config.toml
intermediate_size = 384
norm_place = "pre"
norm_eps = 1e-06
qk_norm = true
tie_word_embeddings = "early"
parallel_block = false
init_std_o = 0.01
optimizer = "laprop"
warmup_steps = 585
decay_fraction = 0.685
doc_mask = true
train_tokens = 87670000
Each number is 128 + 32 x the weight over its row's rms, rounded and kept within 0 to 255. Layers, rows and columns count from 0. Numbers have three digits each. The size before them is the row's rms in percent of the matrix's.

# layer 9 MLP down (transposed), 384x192, rms 0.116, rows 315-383, columns 144-191
102:122190127161192105160129148149158148115151152115092157159105113178117124199080065103184181073058165177138174130128179100123130166149161106105182
101:084097139115149155111128148168149152102145141117112131158134129132117144129126103107130068121067164070079118097118137088176107148122111149170119
103:128126090121155105087152137068144107156107127167175169109174121069113140137089112164082160079160152125135135109109147123132163131129081105143110
095:136174137143130097139134136161124153134150087156130161109104133136162141165110145154104169180138133116127090125081119122143126146100103093138140
101:131112166135157121087158157168112126153171116119063118114161104145118117183110120137094106126165178140127151120112078207123081148124121153136129
102:116130135129170165130102093120131134100082086158074167141123112161105108116122150133137130169145134070127126185183140088111122147112141172181098
099:180142124170125170141134090053133097128097128133155167172119101139174111132140075159093175130111134146090083189144128122120156144137128086124149
103:140095125129126118107180171167201122118106099142143084106107085137131151119090158155169146202147117149120076123080113127126163104132107178080144
097:106096121057207095101143194128151151126126114118072151137074088134136156113147099165125113137064161116136111147135134099211154140103131166137104
097:145166134107124154146171194115136148152174084079083162119123172154134150114148159109142044118147156086124096129118109137158123155102150102178112
099:086126091124166096116109109173136163136127140148135116093111123156193138132072132179110111086141186076118131168166129115190138116117168163048156
095:134110176095128109099137168058155080110122116129138135101150098093109144133114187149107066105107150132134160147092157120102113146158119158166130
109:068089122131114116153094126111111183108109129106105125124133086163090127120065175162139115134098107135096105181113100146136117152100120211108148
104:153099139080136121074139155149183124135128180153180137114123155105160150118113153149144104151121133155163114151119165140140110080155103137141097
100:145130108134104130111102178151102205177095112165138074118135151119139186122135138129143144175212096128140130145105129088171209171162110127158132
100:112072167105166143143080087113116084071131157105087145142140098120131134120160077142125129060111113101153124056113138117141119149144168106163134
107:084124155137177171171137150193092129177128052130089127104121164121147113136128187109134083118190121102131184127124131117143132101078152139087106
104:167201160118143112132108077098164119117161112073130102122141190114107081163136121069127103110103125146143164099142160144157073150184108155071131
091:149118103052098131115115072127119069106086128084122108085118146132108135130110120099112128040117132115126104133082094114112181083166116102117125
105:155098145091061089143168138117102140135117159120135119132164083133109203164188156174096132132148146135145150105140106107121158176104123134128147
096:141129079133166156129105105093141106174141039147099154139087152134081112178081092088137134096132095139148140154152158119204111118103128150158077
101:124111173140140143112101103117084119131093146077068113083144157132125144117171108156115180151196142130178163092098119133147108111115174111110123
109:140142234169094199090126131114172123161140115165156117158163125112177095139105132134133172154133140151114166135165149155115067153131184120153113
105:154101092133197105155129116088078163091148151148111157116133110142158175119127213096112110147067125133115197145157133210116088115160203173190139
093:118163096127080148088118117105125178133131126136143087066101076133146096155093109162161127135130086130114141156178174133159093110046147107121098
096:105144103156103116151134142173126101101083154100077105169108080187113079110206099182110069096152159143138101164156111128113095087121130106148106
101:146125120115101155201141113092135118173147145182156127105141098124201181119095144140147142079022153134152137180192119139136129125100110116104141
096:143078195125167187109123208118134138076127166108128140230148148183114168107130122102125179123146100119122117148160128127157210106132146119197091
098:160151154151122146095164095100108126124145107127168139140120152159142153170100158174123142114047129108124122187124113076159116080159149118082138
098:109146094155109134190125138131127093154131143064141131206169164147100150102131071164150140150169078080104136135154168123127102187138110091137160
105:135080129124191106136145067136144120091145090110140202186146034147154148165144164139097067093078071112164118100093149131153136105118100171135138
098:146146116138199111152172109053106113123149137110114141122129147164103131137106145094130123150088087150163137075119133133111082227197128134118144
101:188146111145086158059110150077187108149137149093116144165125144097156110174147175107134113185133125137074100142077118143104099107112101114137164
104:156130133152124114121140123191153091131187148113101131186134181156082099138135085099150084158158106139134138162125173078098125144137164151157215
097:166119150160103115092195169141147142163063115080135113189158195152131103180176107109144173169154115140119079098063082081096161162125120097045131
098:129169142139186116126106073146154115124122165140206131106124127158135136148124106158080130133114132098128121201206185163098146164161128119124197
097:143123149110103162156190119114120154195130137100125138061072078166136096113205132116104140104114089147098098102128142160103122168166144114097151
096:119161135131175041142086186097167119163123135179126119109125108103169155117190120103129123174107071232131150102093160134096147119129076117114210
100:129153152150137124159083115126113103144153103195086096100132156111165138101138109109103074072105104102114122124153159135101149162124116128120155
106:118116110110119127155202152152143140120148072117156129180175077148117057131066173069120110149165120146117096108146170187137097173138131119125151
102:110074095106084173107187128146067159121068123087038118180083083118158134102129149124129119121149140116092097088131072079133146148161071132122119
100:097120111086143093127133122134124113132135117122117162125160152120107110127158120109136107137143121113119148122097112125130136119095088124145174
102:125114083124207192139088118130130146127153089105103133136144175164194148114126144150127116146113103110140096099129152117133137129152152109151171
100:148124131102148092155178152127104116155144148142128132164149129169146162095172180154132118167096124104189142109138077140109125149151143143092189
097:155129118168121096127149106147157122095133114119150145061115185191119103144123154123094137080177105118141143123138149144124166136125126111082113
093:129100114115091139135139127087140144115140127143129111131109150127113140111172107118206125130116099120116152157131111105129133130124131112186165
100:108130127130171170069109158098183154083098091091152091189131158127114116076071083155136170094156154112108120124170101111161118120117153146152129
104:098118108146156136138152156161136147147119107160129109170152122160197097160169153128110110083143082084140127136139121112128090177094136106158171
091:149155169199124134141123107102142123174123117124101119059105143130131119121128120100109126121176109172132129171103121109177142128159179143162105
101:132142172074094104156094106149111107106146131113161143108121079089124134133140143135121074183145138073084172156093129127131094129151101155170169
106:133136115107130105124096147110170106128103119124118159115110153123111123107125140154153135132084133127119154113132103175137154145142122168146165
099:132156091073094203158116123128122122098106128129100070135103111094123147130153156117083085156135131103151112132130120169149115112110121133100078
096:146152123131073009054140098081094174156176128095132121131108090106144100113109152148091141112154081100137149137100110095098063125133136115192109
103:146135098132130149105091145108172100063059148122118119149140126157139085177158138131141129149165109168127144118204144127086175125198242116104112
097:069046072140107085116149128152148044120142140199122111147106137126140123095085146151155117066106112161075140178111127111174147115159135159199130
092:101110150143030201140104088142104133105165128128135139123161103126155143132180096116149146126065121104093168133154166123160133121138124105141128
099:074145137119192153150112172149159095121129108122109102145146159117153133139110114126102158090181129157077139147111125164159165097110108106133179
109:128118102113158130138098113189124132067115159140152127049101139137134064140090116150110148126129066157113145086142148109152066090102095073135104
094:148144101197055192104172109166155140150117089136171135134119121104115063171125104106073127120119135127090091137139139147107117192123105123058119
100:157129157084069141132122104076147105125078167111137112088126098118069096117125134124109141071155092138093161154092132159121190099100152108147122
098:104140137120090111068141151172161137125072096143186170121153137058169101127080102159133137156092113115132089107159165111087097138113119101109163
102:160178137175157112068142128155113110165115137153138045105135112093126102057100107121049124111091091139087132170128145187134154172115120127068193
103:112122179112197197129128151162209069142090119108114137071139156093142136154103130139110088144137126152115093125153082150107165149145105102083133
101:120178106085220106139106140132148103137098148102106117099152111115128113141143114118197075157147190108096077202108130177142157143113109080159138
099:119103125109239148116065090138130120095101181120151086156136135174109127157052156160120149106110110090105114143149093137113202095137065170101113
094:097113118165135059102173101120108175179106085084099122085123124134105105077124172136150108154116093054124191109147115133120160144153169098218142
098:099061138099121144160092127166205111096146138181193064143163116172132109140167085099097182110130124150105134084111151157137170127118151086132112
100:162153191140110116111084163084155041169054100088165091079117148170084136156127078152167172178130142129174147163119146130137121097164168180131188
102:127180111165143131127149142115163090131150151140085131186180195129106104147126130156124133177121130170137140139187170169111136085072121110133126
# layer 9 MLP gate, 384x192, rms 0.132, rows 316-383, columns 144-191
100:126162115139138081131081117115111088203139050101126114153130146122069170121149110148130109065114167098131125168166083131186075126169134171131100
091:118154123113042161132116153148124149135113048094113172166105134194128178134140159143160153166063115165115128095090093093130133204133117140098190
097:137152124050075156149126088138119052194193146063093162172125094070116099103165214073112092102109085131179150128114141127202137126127112153096154
101:152075125166138133158164171123048098125142133193106182109108156098072113166127093085133053114161138134111122176116149116150090123133101120171155
099:102120130136148175136070134149174166087047151129106125154174104065133069164101192120127140152136100112084093176089101112143110098148098073071171
110:133128133130097096215131150226174157129125148167139086116127135103075118127147133099148141120134186119112102125116137181140084064126147129100130
110:095141085163112108166135122148125116177112138136139167150134136084122086132137121101113137091138103118155198084136105118150103133137084158096139
098:145148117120070112164096125134142105089175078143159125128115189112094095125150092148169143086190141111135153132166062122149104152099081143156162
105:085081096080078159144140166162117136097098054081144177131158086115067115088181130127133086106152103134099209078163125136134138074108132116104161
099:133049165145146128120162162099180149089172179147168101121134053159075107168132092152102188112162165191116137092114113122099092113102149105124076
085:100106143089115128094135108058153107106085077160161138145160133085184122160111133144116141085106151133179107167162153100158097132145124155137126
114:063117159123066161128055172203174085135149119130172113137104136127184118083132127128124163109138212116162092111071170117089093139068131126102129
104:133126120161108124168140131182152100163127144091109117083127133099153087108103108124177116141159115106124140111152193155111182146169126069149118
090:092105115124149120113097163060129154164104124119087184140081120134159107102118087151091147149115079117074170058116174085179067168110095155162114
097:103159183130110130106174120128066194191135107122190107088103154108138125065116172095105116145147097119159078098173099123198114094110116135096087
119:115072145099083142122183136116120154145165182186178108111083086156085164118159101132080159147117116164073107133062108141108125156130142121184113
103:210106110147162122139154146100113094102170146138114142174128114141092085165090081091190144067105113092154105135139115142118113136180124069157174
096:164129109108111090090101036091164088161101122095178080109064138106177112063099180098138142080108091082176117127070120127166127096167110100123113
109:134130119066064087188111153115157134122141133094138117110186109138063203107173135142138111133142130133077119153137169069114153159115076142134167
097:130140132072092073131123151173097082158182123153136091139229115100120089146160137121140066129142097126111170192101106157172147141109152108080181
100:075166216160126128180076079130126078137146174116101162116096114108099154107203119059113145103149148111141163094071116140088172132129138153128118
107:133118172118106142085104157182139082116112172097186148081076167180125137146179096146132121134180179184150170105132088176121094165159102146117141
101:180110106127178116148113150104111157120155142128100154167123138061139101055184139158176097067161142119121114167115113143166056076118122157139125
087:122152069151110134089150106134102166142113154089147171133118090150105127199133077126141096126163124079091150151161118170183062080127144047131088
099:164055081094142110137119154086183166107084144155195118127131110120148158094132112193119141136151186173119152177195122135138100125109132087140082
101:211119142100133120088065162092207163109129129145125196150191145096126127122148119187096124199079127128128115114138110089114137154137136084153140
095:060115117115114138100115130157148142101141127116138141103093096106168124116163240152140161155157083165162113124134195138116180114140141115160179
096:111136105123112111153114109155170154122121168110122064135153180123133114068161142137136121109137178149136153141153190161128110138090157170147119
094:093115146106136128075056108199124079136203199121157082102161147111167125056157175105121111093106129145101090185157068108074114087063145165132093
104:165125114084136099138113191129099133117126168137082157149176137123160097124159143119128152069197113128110130096113126149146127078217081201156115
098:099114164114160143103131132080180112082203165142114098153124168135167155106114162126088109080063155175120172186146124160093105133159192167123106
104:197101138114133110185145182138109134123130104117106086151180140174128150136115144110150115124086143100181138152165170173111138107082146107163108
105:158140124147078080100102130114150163075125112164156096141123056147148126123148186182141143140110131131099124144140129096148157093095109080130201
093:144063114139150110142148163144187135123125162136154111206123088141144145149138121160102191160150143152114107099103144129105112148183153115076112
103:088141137087102116166160164140136126135111107171123180115155105096128100138153184095182132100092144100134197083150072077162178139137100122063109
100:102089142128136089108158087126107131094109140101112108101103095143173097153143114105158088152144096064207112172101124124050156103122111114176072
090:149197159137135080099086095083174127168151107123140096135165090134190081201119131081147086163119167190108155170072130186113120153114072151172163
099:229152102069122158137110147132143120155112136086132104145160124167112112131155113121116117127071139133134127046113122137093157066164097099106135
108:121083172109150144156144105133153084114151155179113158145091140150128131165165078065135107088104171129124099175126193110109179055138179142108063
111:160067091176058149097136123121131125130131110126163147060149075110101097098133093174095168149125146124130079132078154147185142096140097101103140
102:111076156098181129079168123085088085102118130153076177063126118158097105072105115126140123127153079169133147143154055168147122120143132111119089
102:087103167139125127111147112129113084138160096197079130125166182091115136119177096088103144085105107146144194102101153166158184162126123176160084
104:171134150101080146127109122088181095154138137155177081122074126135116184096160165128133123137159105093150089212116173065097130117112188076186068
089:152106129117115164172114136164124112136111123120201201132112142186118215110159138140129162131133034107171150128151149114124075095155144182134132
085:170129149157161115107094085156107119160132113119183145120096155163118072134089118105069145164155108143098081141093100115097126126107121114098155
097:116112091172108175163170130103144144110096100131129130111074094139161077129144092136154127147151130120194094114106128096066128175124136111080097
109:165056102146110144106093112145147150113138138090077120108093093120120140119140083107101131157134090145147126148125207123106103054148125120138155
092:121133095082084111117082090096070098152101105088131135178110084103131119095121155169104120104089107095185124160094092149116137116153152155102151
099:179142132150115113131110151119109205115105139124055152136101143129134125147136132147076109148192163138184099101109092081100167118170138137130134
101:110138157107103030184151186057156098138106134137121159058178154124123127120133157110131131113092121163099140101126083105100096113177160132108133
103:127192119150117084155112127160127106134132133119151145148148129153080134109186099192101105096133136170171160095114158105093160121145113158069085
101:137141085112162140131140149036079183095124130168116092150111123138150133175098097131158129118168138147157095099117090082141145143162116132141127
103:135105104139058136154071127153187124100184065112112041116140143150064100066180167104124076160098119105104149125047071139140167080120090095113144
094:142116158161128118098121117080110080090168146112160094104115128158145138140145138092142166119081113103091155161094161042178099139176135142151061
096:154119132074136117149106176108130149129130153060136170126148116129129131134131167148121068138085097169109161165129148066106134106132115147151055
100:179069068068092148120141090118170136086105185179108137108101082153117143103169095148120144158112180148093161178030097118103116106153146108209053
105:193133090110144097103103103170100122083150095143133112148072100165108115110135131165132169064088102089162208099133141118193105114136080115118131
097:138112145060150148120125127084115120128127176107128162147131149204139178114106130171189161136152160150148163124031069138116130084197139142141082
102:089135048095104143128150093070075198123123088126079147200131127114149133143127111163086158077116141136138086159122165113063146151117170129136170
098:094142115148117085149107153174095082134177151105129160174122106221102170119153135104114178139119138099135119099156049187119149117156130093127119
102:173161157128167135130137153117156178114130129127107160102132117141157153082132104121083128073168163104122184073071074120172139154108082137134153
104:114147171087135170164092172169243115160177131103145097139121081174141080116119102061166060118106192164095121155159161145118140086151139076110100
102:141149154101166095137128160083130114159148147090145118048038149106150141091161063093164087159119146120131148090083115134109133141166156084156095
099:088110122127160184164090150191115113095150158122075153165145144114122081105101121152154135041125166110132129099164165087159136147083098138129066
103:116120149171122193143104187163103180108057179021161145165159096124059170143094079142138098150155140144082155117108134059113161153125146174118144
099:142168090100135057116112101087160104157129149105173126102104137131122175146103187091153124112095091105173128157092082156123130109136122149154147
105:160147121169150126090141118093121109161150147190144144102103190123110109206108164130169159034078177165166119182185125162153162089174135120103091
100:152111117140156089163138131149127139148098156162166054079118128112136122135188119110162145103115118164136165157143146122143100164152094166088123
# layer 9 MLP up, 384x192, rms 0.127, rows 316-383, columns 144-191
101:101080108128100097162180158128113161126164174065158147177135124144163144149103171114109061074080132093143098160126143143177174036120156135134143
100:063113116092149167159136132112132152109098166147119073146154161140144123149142103125104174079146172099163129158138117181091140074124097155097138
093:131121080070154161095135034127104193116159141102105133171106108070109102118109128157100113127122092164143179136071124115096149154088073126112140
101:107094141138170123086120122121118105151150116166087125113160116087111115122159034107082133147056122165142082181073115153133135123114101108101152
104:135099186149141127146186168104148162103098182152099113140089124116151158107109082165080130137169135080087146095152126113096122091093157159176058
097:097118179145135124104052194093151106129092161137167254197130119125100122149115128149112140108113184143105170126107142106133189092128082219143135
107:112132027175156113165161100127086153168122112113103185131118150109138096140132159121142101146121152156217129142107114113101134181165122098071104
097:088158095120134089103077153133157097115146142056091165153113124118162163097162079075143150106111164127111115105113134087145157074165118197149104
096:103151156130139187161095185176145124160119091092138088153130063185113044161139164156164123154115125100159119092092121122113126109125125103117153
104:144159163137130114104122145194151100111056194131121146077140126201165150167129175157082108100105130105118155128094128116133177127175105111096147
090:144125117094159112139085164149166215088123182137113119149146167034152098238119108154128124139176139104164130144140106171034131119093100066132091
110:153103089144137127094123091132145104099127083151120082175114148105060068132088159118126129104072097167074113192117156113148122140162134128172153
104:134067100120124111142135186125146103119031065152108158090120150133134126139104107156155104154144119109129154110124169096183142172229149092156111
098:089096201129116214068108182114100120141156133176109108096119105164133111130156103118071121127135099178096175169113111086112122145181080079088058
100:111154109098121179119107132151180133070103091180122143095132129103116159147094203124132107151133119144103110225113101134123159120099124182062131
111:148129195080124109080137091122138121079150178120148122118135131143129108103106110134101182152070154141129072124115101102119095228104108143159108
105:134150146163104074071154068113134075139146183148157080149094156086093145070128131080081130142136162164094132159116083208142136164100128176115131
091:167101157121122077111134147106171122158121118097057143080074184124102105110087114130067108134094187110182081094135117141131150144145096137193106
102:158183154189100128138066143105142075120116124102152127097104151123178127092090154111112150109136098120103151113117147107134117111190149107105086
095:104159063112179164099109099105111097131155171150112133142149131055168149144081132142161137177134120090117131154165081095140118152146143098130111
100:120048139176165161166162119127088110117117153095121111181075161134109161152115157096200143118134124185196134104117087182117178136055145146185185
110:191102155167133169104121135140175127074176135115141040102105125168169084148108063109197099154103092136120141161160138126111072064075152144094129
103:151128116146121117089183177103124174082119084169108137143112095172092117127133161105117159175122186120167154125108145174141151113090090150182124
087:087097100151093134161147166122136183155102140146092126106111117148128163165141102156129126191118117116117151145191184137181109087113156187049072
099:119124073100121144163123122147135132155134132142082152100094078125117061121094141094097112111137113058149084125119102080159135146119097109154140
102:121095001118114182175114089137124125115069108092146170130152111136195153127105115142186082133103143155200130132132072209118124126074119180119129
095:151124137099110165142100116144126127157135105143123070164111155108098128096124120121102126140130135118074091131186107142114115123132182068122099
100:137112177074177169105153165096151137118129082142164141154095072111115075158087102203073135118139112159098180143107113078141169153109110117091118
097:109155136110125171136123144155080083128108166149130144141126185097156123139126033191157105150127113100162080165215118141167141131100151128121117
105:123126120132110131122122204140188199074098134097138127195134142191137106154110168148158064137173201102146137143125123124098108197207134155107124
097:093136091112149105132118153063146135087150149133151118163122157085141063136107201136149117102111090109171113151133124122043120107182116155099162
101:089120067096110156112202133095148151136140123091135164171178139087158125134123139120107102174082125123157167103123132153150119150096061136148104
105:119117196212147124124144133137145092167146193105095152161109172092137046168129064172122089130154124121161110129077106118100100168176164120131154
098:093090095144113096139140131115110124118116152116130136122156119087170112155149151077177118163103132092109130121140148130127135137165085072173074
101:123168161175086100105083106110076131122098157142105099147152146173137078137102129120131098110107180152130132134116152170079123117131103118163125
096:137173201148157139092142186096174138114170153072129137168123131171085086154154069092079100147135083160092141086125172141129169140132116178097137
094:104149073129141182066203111097149158132154078087139161099077087082132086131156114102108137132112143128153122157110108063060112105169149118134084
104:118154097209128088081178150125150103123095142122097075157124132135135088155113108165129109137097130146108123111141130154110141171175148171101115
107:154111102189152097126188123110103117146123105179167119170110165160106117130105122121124098095125141124091133116102140072113147160128121140178087
105:134088044034139057092149155097100196149148089182136132188156096085099145090125196125099104126159122103168116131115140115155086065109132132135135
101:103073132102130103142153204132113124109087156106126159136125142113101101121163167158113100136160199115129138111117076155143133126189183136126079
104:130128142125151129131101172146163085120090093117103104105141153162033176158101106133101169144120124179124146131096092170151177181164127080115140
102:123125032164108127126138128116061142143173125156131135127111168124183194104128110184117102121167123084142112168085191145111135193119144117127135
090:157168087176193132085129082182176161113107113131134175194051101104169093126101142138115129139137090135170126089157177140137070112066142145100134
084:150141152105100091138099163162136164167113156114102164112109097128143119139181081111091119160126125117109140082136123167063110148162171211163102
098:168099159164149164123129194091079163080110165161173159101052053133138178112158050097102113134104192083112109140112196129169134077107113141107129
104:073121154148120086165156072141135104129142110046141070121186065106165132149188185142088129063100134048107170150121111124071141138124104102124118
089:116134115124102157077135070126084150104109088132106102208188071141151141174115149135117145123107123137140101159160140154082110164081122139137165
102:102206159119142152139161089105076147108206106119125117163106087103115138155121123088093112118120134115171103086171163111128128094136141186156190
096:129144092159180099183144122066130115097159102153129152103166114122176114109069142157116138129131100161091125149137127172106036122101216096145134
098:125158049094123190159081114096145162112090105117149150185134182180071190161098167184061078165144186109180155129177166117105180128084115099092110
096:203128137102095108138156167066106221124119130131084108082163142108143155091130102160168159156161111187089076097138131133131073150144128092084081
105:126173158079099109085119140112110108131120153094125182099146093103091125142112149124122166100101115110074121167125129074114152166202149165151156
091:091143095070088073154127131121112100140112089131105109088165160129107121076195134107169143140113074146112129129083157117024189140110133188156121
092:114090128145117155108105110143115162160091128144145081037170147170150124102113099103106157116143105197101172098194164132137122083128130117114130
099:107091178082102146086092127111179101101128132139087151111084095131147133098155139136134183159128137187178092058138122154118115129143138099094133
111:140138146115158043098147127149192118074177166140109093113106141124115100078127138095127115147108186136154095181061060125052129066111096101148152
094:158134118103134137070126136177175059147130104149131093118116126114160110170066115063112075123131172158122124204186196134138166164151144178132160
099:167137131119164206156105108086161155117142087182085151132124134102112134129084097133157169141134133113151117138131158207124135162160150100174123
098:125168120134135132112159153130165123173122137127145136152151205143101109127146099135080108159152155203105185186151122167084144149145105128111116
103:155129180148116133108087138151167100183125125108109105106115132117099085106128201098128125133133086077118048123083132142154156107077125107134173
103:052151087120167086193139138106120150157169088162110065180101141120111200071123160177137153137165158159180137174152195188177094111130179137166110
102:102113083108131127150215117072095201112132135145069166161168139125143207155119119142118155155138102111170124121205145194112039162153126121194174
107:123089097139157066113157119107139137085147144152121101190155114136141110150127141100089145087106125099107156060167082107157142109121099158116094
094:177063181147112177092091186104146096128093152074141145126135084138105136170117109124134164167136140180123101124102054133174129116116138107169182
098:061082134085125136188087170135084150145094138197116108129107133165100101143149091117130097130137175124147123097168087100195083133122116177085123
100:085069086101164123087180112104102153158205185124165179021132098166125128154098122142170170132194191106115138114197098128120138128114123128099104
103:183138080143119123070138135110133175168087124112141098125175141128123152132122114137133130121131070086133069156151126094137100133132119082138115